config = dict(
    parallel_block=False,
    init='normal',
    init_std_o=0.0503,
    lr=0.00562,
    weight_decay=0.0,
    lr_head=0.00435,
)
Each number is 500 + 25 x the weight over its row's rms, rounded and kept within 0 to 999. Layers, rows and columns count from 0. Numbers have three digits each. The size before them is the row's rms in percent of the matrix's.

# layer 3 MLP gate, 512x192, rms 0.0578, rows 247-280, columns 64-127
108:508500480471496514493505504487503490524526484499494505444530499529514512500508514521448488498536490506535465480502454499525537476515504499525515510506509497466518467514556485517508490500461475
108:501488523516441518500539510499528446532480504494512486490477529513484473495512490526474520477482496543509477507476515526482526500489493476496520464466566509526492487496492523466471533485498532
108:511500503543526532488455524483485474534485493515519535519532523457511496485500516500477502481511522498500518510507517485504514502514507502470474519522477492494460516480500461523488496518520471
093:492486521488524473478536459530522507486424496510516492521481517507517482481500527490453455447491474546510479529506475523493488486522507498512485495478521487489519439519508504455494531514512468
101:526510524473487498512490529491483458523500538484483568500520529470520501458532495462486502485486510495513523525494514489464526526484539560507514493501497515518509509488488500521510471488525567
109:481506517505448528504550507515490509486543490489474520518536485515501529471507510544470510546495504489542538501463500539505502499525508508531531513493500531500497453472557532495554497467547491
111:488509524477531564487506506465471522528547515475508489495473506467484507507483470510487538523535508533507496479525495568502532489489532525494538485479466492475481477504540503513472510531478512
120:499504522489504489490485494504502497480460450498513480552497549565466495501501458496561525510494541513521470533509492536501479490485508480494485487479478508492456472517497498454497524573529475
088:542458473493449484528460470480489524528533529500441473498529481492529471523496501492463520493490490518477494527511459484486485522480540507480456448503512509506462471522521448497513512504465549
101:508479511458486510489517526522453507471489549462446500484503502541499514465494479500505521531458467481500506479495455462497472445518466482451477509504484487538483501516477516501533481533540499
107:512489518502486532442531515524487522477498510456470542476485498488464507489508517500466478482507522475495494471481504468493474510526458517505493466491471487456496466549528487509451478468517488
111:504535523494469563497510493457477516497570465514536522505479497460529478490481501542502518525495523472500485512526457514469476487511501515463473497540509503506472510531464505489559485466493545
104:498571486510532494472513516477481456496506508483542499506514466475494525497504529513544493531515510481480546539465502533526494458495499516486560529536539496503438464528537484475520510525491517
089:459510499484512487483519491497499552481510495517502505495528540456473496514518512494504536473492481492489524478540509490505518516530490454491492545535513526549511502517510501486508510543510509
102:477501550510475494535506495501503495521418510542501500516511516524492518499505447491525486528531535448461488516490520504474488527475476473529487482576481519508493557529487507489479503516510469
081:487537472523506510444482478508507461472499514533477456491507515492483515478520479515464513512513517494508453484513541495492496510519508555460540536489499519521541466517575457475479487477489497
092:534505505480474483497506530499489477525463527524531533528478502558448496451492493513513502512509492486540502525476509511486505514551477541504460493487467437563538486515493521487476478489482518
119:528465524444492508517558492517506527521525506504475515478520512520516550496538455494491512511471523509499482507480468496495516515539465482505542490499544520512510501514522521499528471450472499
099:476468452489544473506533499520468526519525515483479484462502486518543476520452536472521506501541512472531492487503512503500509492494494534516502505520511462518521521538502501494467504506476489
106:529520487532512486535493513536505494505492510524509475465533520519494523516523498505481505497513496517482495502502504491460520537495517480528493507542463509534525519536516477491471516501489522
092:494522509428505533466488508484490522512497508458555499506489509472498512464518495493466514562487501539469542456459511519474497517522474508509477474446542483479471552516532453467457490475502524
090:543528542492491461497506512525494487503485536483506477521494556539481461491510433516501522503534496514519478488498526523519466500487504480487449540512448507529508507502489486510492504482503509
118:521476494486525487452458509513521536493521518496509510513478472498514544519507517458500476545508489539519474532502469489525524508517507456516503513485443493512519492538507501535506541520481495
115:522496533526515518547499500555477503491522499522533478490478503486491485477513494529518483508498520497506496535505519485502514486530533510510502504541498525501513465466538552470472499496483473
093:500483512472533500500465455477490531529480525484487491536495514489523514509522498489473449484491517498431457482498507483503499469533488465530444503483499501479497476551466495531484499486501455
108:489487509479527511482517493499510490504493528514547492456524501514510508478456513469516481528456515502513513512488506486475516483468511496459559485485529499507555512484484538448484500507499514
069:534513529478509524463504482468498504561520514494504515491489504519473486456458505523467526510513491484540460511482511533528490449502525553500490529491468473471498486457546536498475537522527462
107:498484536514514513532471516462452469542538518518528550507514482508524520525542479519514564515498505488537500506511478496456476515502505522512503515528498488467450480501473465507495538519481493
103:481477500491526501538514501505508528504461507505505487464447477488506500530497527537509522502482535486512476499543520446469500476499500435479479522515512482492510476506475509515512476557501502
099:516487492513456453469498480497555507455456508521525498508486495468497496499464532525472521557514487525520456502467475480500494536504474503470489526487501506524484545464462498506508555491459522
096:519509542520542456515486493474511490507533500483481445521519474516530463470525488496479540470467519499501498536506471546494528533487541481518499468523520526476528486482521546504491519535497520
062:485490494550509459484457504495489482480515514466481510546518510461476503473508526523499509532538476529539499522505493498528470524492548528467487513475471485507480518506480533496520526508492541
098:529485499466467489531500468456496499519498492462471488493578519520535493471495481476499488474496499486473539556501544528480500531487476558500486560481489537502529515504502462484451519474520509
106:492459491480500478528495497489512541530515500459472480523541450477521472508512479515505482470506486492488502528503485535496504538505500515471475480492484523486471473535518500529528492504522523
# layer 3 MLP up, 512x192, rms 0.058, rows 247-279, columns 64-127
103:541519527489466494512524503473538503472522511496519531528512436499477487520503519506491546500479520506480545479528503485478453482457504557504527428542505509536522502537526442478481504555453490
110:526492495515531472487489533502510497481501559483504504519519500508507456502507505476475454525535478499501510472483551545503488462473505494522476476501485475503501463502507493508474507505561473
099:514491501481497471483553509504493483430505514475523479466498491493482496544490465570504493516484487482519504512514490482558471514503521494511518484522506505488483495531464526478506498496495541
089:470506505536500452489529469486478481491484480501506443501483499489468505472507528478493469529469478471512506532455476521464511474489547473498488470513472513529497492510508492502526526501480492
097:542479514503504506480503487499516491526503451459485453482504508502482535478492491486517499528490496549512480519502456544469503505501462515513482468538512504484455522469518495549498500532488489
110:505502497535519445509514476525496502450505533521488487486532513474514495520479477533450546469510508508460468530487520492493485522481503482493493510471483508496491449450497476508499496515526476
087:484486541477543513495519489504510535494519490501475491495459514486474538482506536510516509485507469479508520467532529544511516468492495511537538499495469510503480462495541486473468507507495489
105:493496479554492540499493526493506490525515491488515498496497528537534537519478496499507511535505505486514459471538515469473487499552439458512537504483511511490504542515477485539492512532497504
101:495515514490484480500531480533503479504492510502495501486506512505514541474514490507531461510467486496509513530482503505524529481483543527513530518522445525512506483500499513469482503549544511
100:501489529510545466482483499467518469498490517488548511505419547516503488507508495484491455456465529481486495507493456522517501510536469494440503527463505509522478549517513551518518485500513509
093:460501510532491464508500471494523502506535458510518527528476489505518498497482532464497537510524534522461507486451514498515512490481511494473487496519464494489508506490449481496501481487571496
097:525444476519486475504509539507503456509524525466460469501518511513478514519520490505514497508473497512478477474500562511509525518477496483539499508480487557481488455465489496506443518500462460
112:518473490510530488514501456534506469477494463533536501493523449499462537496528430501534484502498519519495499553465472455535519514537478487468514526496531546508507522503500491473516527541472495
099:483518520496508485524466528504473520473464536520518508514531539500493496487524485473518476468494471492476510490535466506462520553534485474487479497518520518538502489503535510495534518537522515
093:498532467540516490424501487498511514469538485473481478476476506445498507483486552536504530506470511563516505465531466488504517537535531531469529531452526469489520485503532500522516489503500493
096:479525499505519461489519469534533468460501498530456526471486473534471542514512531505475540517534506482500481497502504482491551492503479519473470471496467478463478524496503454476512473513489491
109:466503488517529453501499473495508470495511467478524473468467525477519485519472504513488485520517490478506531459515488482487484557472538488475534512507484507486514498469520492496537465505521538
083:441530485472514530494493490530496497511524498495494487498507462478514523527512513488493501524530508544529540467521491486470493512512497525495545522482505473504533507479505469520489505473536522
100:535523517505474488488469539511493482479526534472509518502468486484500526536515535493508509510510506529489479491495510495459501464486509496502505473518519467518470521482510510527567490458487506
094:484489466481519531536495534551504523520508454517538471505492451470479488535505499482529495529504515517483513483531466512505509545495510474521505497522504488517536539495525518523502518495489460
097:536475528531483485494536479493512467484508474549446481525534502513522516516457467503529478460494491505532430522494521478498536455512498497493498548549484469497532441505491527546514507517466462
098:514504456467495533458512485520504471475460479497480459533473478507503501500505516498483503465514502461473503437490508514471505550553510488534489510540497508518496508500496550460527481501517509
112:464486493475462470467486485533478471499519511490503511490510454447510502544453490520518520521469514492463493506503483461503506513545454480537508541540515453525497492498533490528519527533495483
095:476494516504510511432526545514488492503501481535459491493459483499495507529496541482564525527508491536467479481525512512474509535508516468505501521511478489447554531495548506460523472493485494
108:504468517515501509487473508485502462514462522477493544505476476485439538499517515535491527485497475529523503494510531474534488515520500503503538471561473482478505505512512529516462512524489510
108:470510489516525505465470498486482460502508519536481490500444466492507527517515549468533457509468517484517538484460464474464511499444492491500507535539552518484495513497474507499563511533509533
080:469506511488521470499524554472502505481507466470472486478541499523513485495492498466545513511500532482480458474512474495497484499519498522501474478520528515523491548524494503527495528516492538
107:493518479534455506505482478520525504503503496548516494524507502466493501552481528492517484498452499536481504508508452505451497498471503481494502516459516488507488493538506485494460523535472520
108:494486516520495489470495491508521489534463526543511523548490543511476521498503504468518472493517481447523500480530468512489536514535486534469491521497482505506469478523517504510486480503517515
096:484542458538517530486496524513468524553531509493496478495522522479469499488499553498536488518486510502507510477513495491510474514504524496476480521493489513461509502495506532515482491509499505
087:501490552514456462486516506466476503524498511498514443502472538504494479495540470500470523532506494485516512487509481493523494508488444479545447494518487513496493503499474508456518505557477511
077:506513480495467436470479490502476477502486530443466502490504481496464517444500498526498431488532471486505506511502496481496488501492474495524488496470487549514562503531490521511527523464451498
108:501490532482468484472515513490472526473489486478543469467562472504486478497530478556465504487509510490510471533487474547506471548498500504505492541500491518459504472492521508472462516522496501
# layer 3 MLP down (transposed), 512x192, rms 0.058, rows 247-279, columns 64-127
109:484484558467478541529494544495495516505510505499524526478483503541519482504489476543476561526448478481523478486530499473523502504452475515492527494485511476481495455522519481515471471491490508
116:510481478526479454492532552552485487480485514508509514503495510493487476511526498506487531511453467492512490527455522543467507481490511437547524490471520489496508541515494515505479497530529534
095:524504515536512504496472496460505468524503471509518519507528513468495506447504486468478493494527502490509511479493514487503520520493523465504506529523501478500474540489486448500478505507530480
087:482490494454502540513457555475501505517539530508440537491542455529496504482505457504550544508519487476480533443524549507531499495488503497508525520536472537493494538482485499525517449486480513
106:533502515539506534495511522519496505500473478472486507515539525481518515484522527492510481505465538523532523510526492527488530525510492540490493498483499543512462532480489511547534489503487511
103:502513514497529509503461532463504487524509518509551476493481499470453509468489517442538450526479475502461469451554487483530512539495520506483496467561508492498482523519458519499478486518451520
098:527519493523484467515508496523500466491492488487476473515506496541529488532513509481519439470471475482474512484493486493528474506521492501522458502514558512496518548493475511491510498456501492
102:472498477482500480508531491490505491458541541482464545475495454469512507529503549522457467469491443459514498495488477474497514457487524534507487491496517508521561488466522508527503467478470482
099:500527533466519502505491527525529481525502573507513517526497489469532499491547534471526475529444486514490502507496500522517547498495509536501473489492479524497515489497514440472461493544522528
099:481495488476467510494501498523488533514501469512431500537541485515530493504467470495547522525450498483507503530478504500500531475491529530541491493493518501499470480500431516517483505467518519
098:447507491509506460552476508455521525525514476524520459491505494511521494509471499491530523540513478511471498502511515521561514493479525485501500514510504502514534500451448480484553523525540530
103:501525571476493539514492461460497526491550469500529511462482494457491509473489495525480502483500507463500497489489447502494455491500513515482470478533503464504465504534460513478546483508476554
098:491477531532474518544510535490510546498495475519487501508454519524515471468502517495416517492495523469529488467526518513435501537499541488517469470482456476477556529504492501515477471464534529
088:535483465510500487477501489509508489531515496497477488462465482542524524523493492502512485536507543508531514495497505476480491503452509538511507512494486483482489498494487479531490466456501514
091:488486561504468522573511505483498482538454515550487490545500541515487513474508437477539474523521506424453491532487520505480497479454483466532486464570473508523493536507492492508503495494512490
090:499485495488507475532528486552514469483498493531475516447515448532488513537525523461467545516516504495489510513504492508512544478528489478529444466506465506468487517466512448486521515510494488
110:524501485516505463531496525488518428534477503518525510487483527496514481493512509508503489509500495484533544473546467513478496524499501512498514499524452476536485438492518505482505463515513538
105:452552460539508500509485498482503485484474486494512491528486485458495459521460536492478490500522465510512485493520544503485493464473531508527489515499432466486530510482497496514481527516543538
093:481459485477510495528560478503471494511505463493466466475499531499507442481484516500517505536500506481516495491495491471512512497538498504496472513538506498497520496518516488499440506503497486
100:477446509489501494482485465474457469498526497451488487508475513472514486475476479511525498505474500484487510497502491498552504454512488548487514487472524525452469496479500521471523461499493512
097:473540491411531476501444497509496518516494519446538539499487522500500511460509512509476511503500492529448538476527485523509525519521492483517478471466539547501482532536518445461458514499520527
101:502519432459487537485477512509484476525515541504490449534514496495533474480521519484526475469499497488552505472490521523478499492533517469495485511519479489501547486512504490471554494485515512
104:477531484533504504589555513479494519481519483481493499490464491504498433531503479491467527459498482458508505483511494522469474515497517491472481476433503493495483502467492497461493472479487482
101:478495490507482490463511515430506494473448490504439539524517498542521523531492533451513525498530493536472498460535500538490506488469522492506477492453508494486526532512488450520515507498534514
091:468510460497500488516520482512496549468549480512490467499524505494548509517478483508469510495502532500474467492554510517498512468483494492496464545454526551511492485514499445505511496504511458
106:517514478512507462466473501500513436503508476500499490548490467500482478501499487500516516478468464532527538467518478522501466493471542485529506527509509494450492485537496500542571495506513511
078:471492491484515469490495561472531488479524474462486529502549496502500522533488504494537480478499556495468510459516467448480502507538488519537467495497517526536459539507506503526464511500506520
104:476535445483480429465516482531523554480465473492495490502503537477490433513483495513480468500497511534460494475508511530526514450499528501498499523481480471506506447529506538489501504498491508
095:517493470506517480550515495485489497503485477468485503432474468516516457538488484518473487513459525528528480531509551467486458463475513484504521514462508488495509484469476505465527470530507483
101:505541468518551541516496534487462488525538486459510488460515523518502515498520493486540476457490505468544524469502510472487485477493522484527469507519518513447497469541513494500524478556528484
091:478472494478478513470518504484487503547488493515526483495481535499491507510520497503512456553513488500482534479512502469522474488495434468527491524520484485514488522506469470483521498505486503
071:512519451519483427475477491491466469532481535449462507481518523498458486450492498513514460490534460480492484503511522501535521483509510465499468489461505547508550494535502548502524556476466510
098:529487550471459490482520497453464508481488458484522441469570482515515484480500470541477476502523510496493514545493485528485508516499498545497477534490480536473535468501510496493470517518503507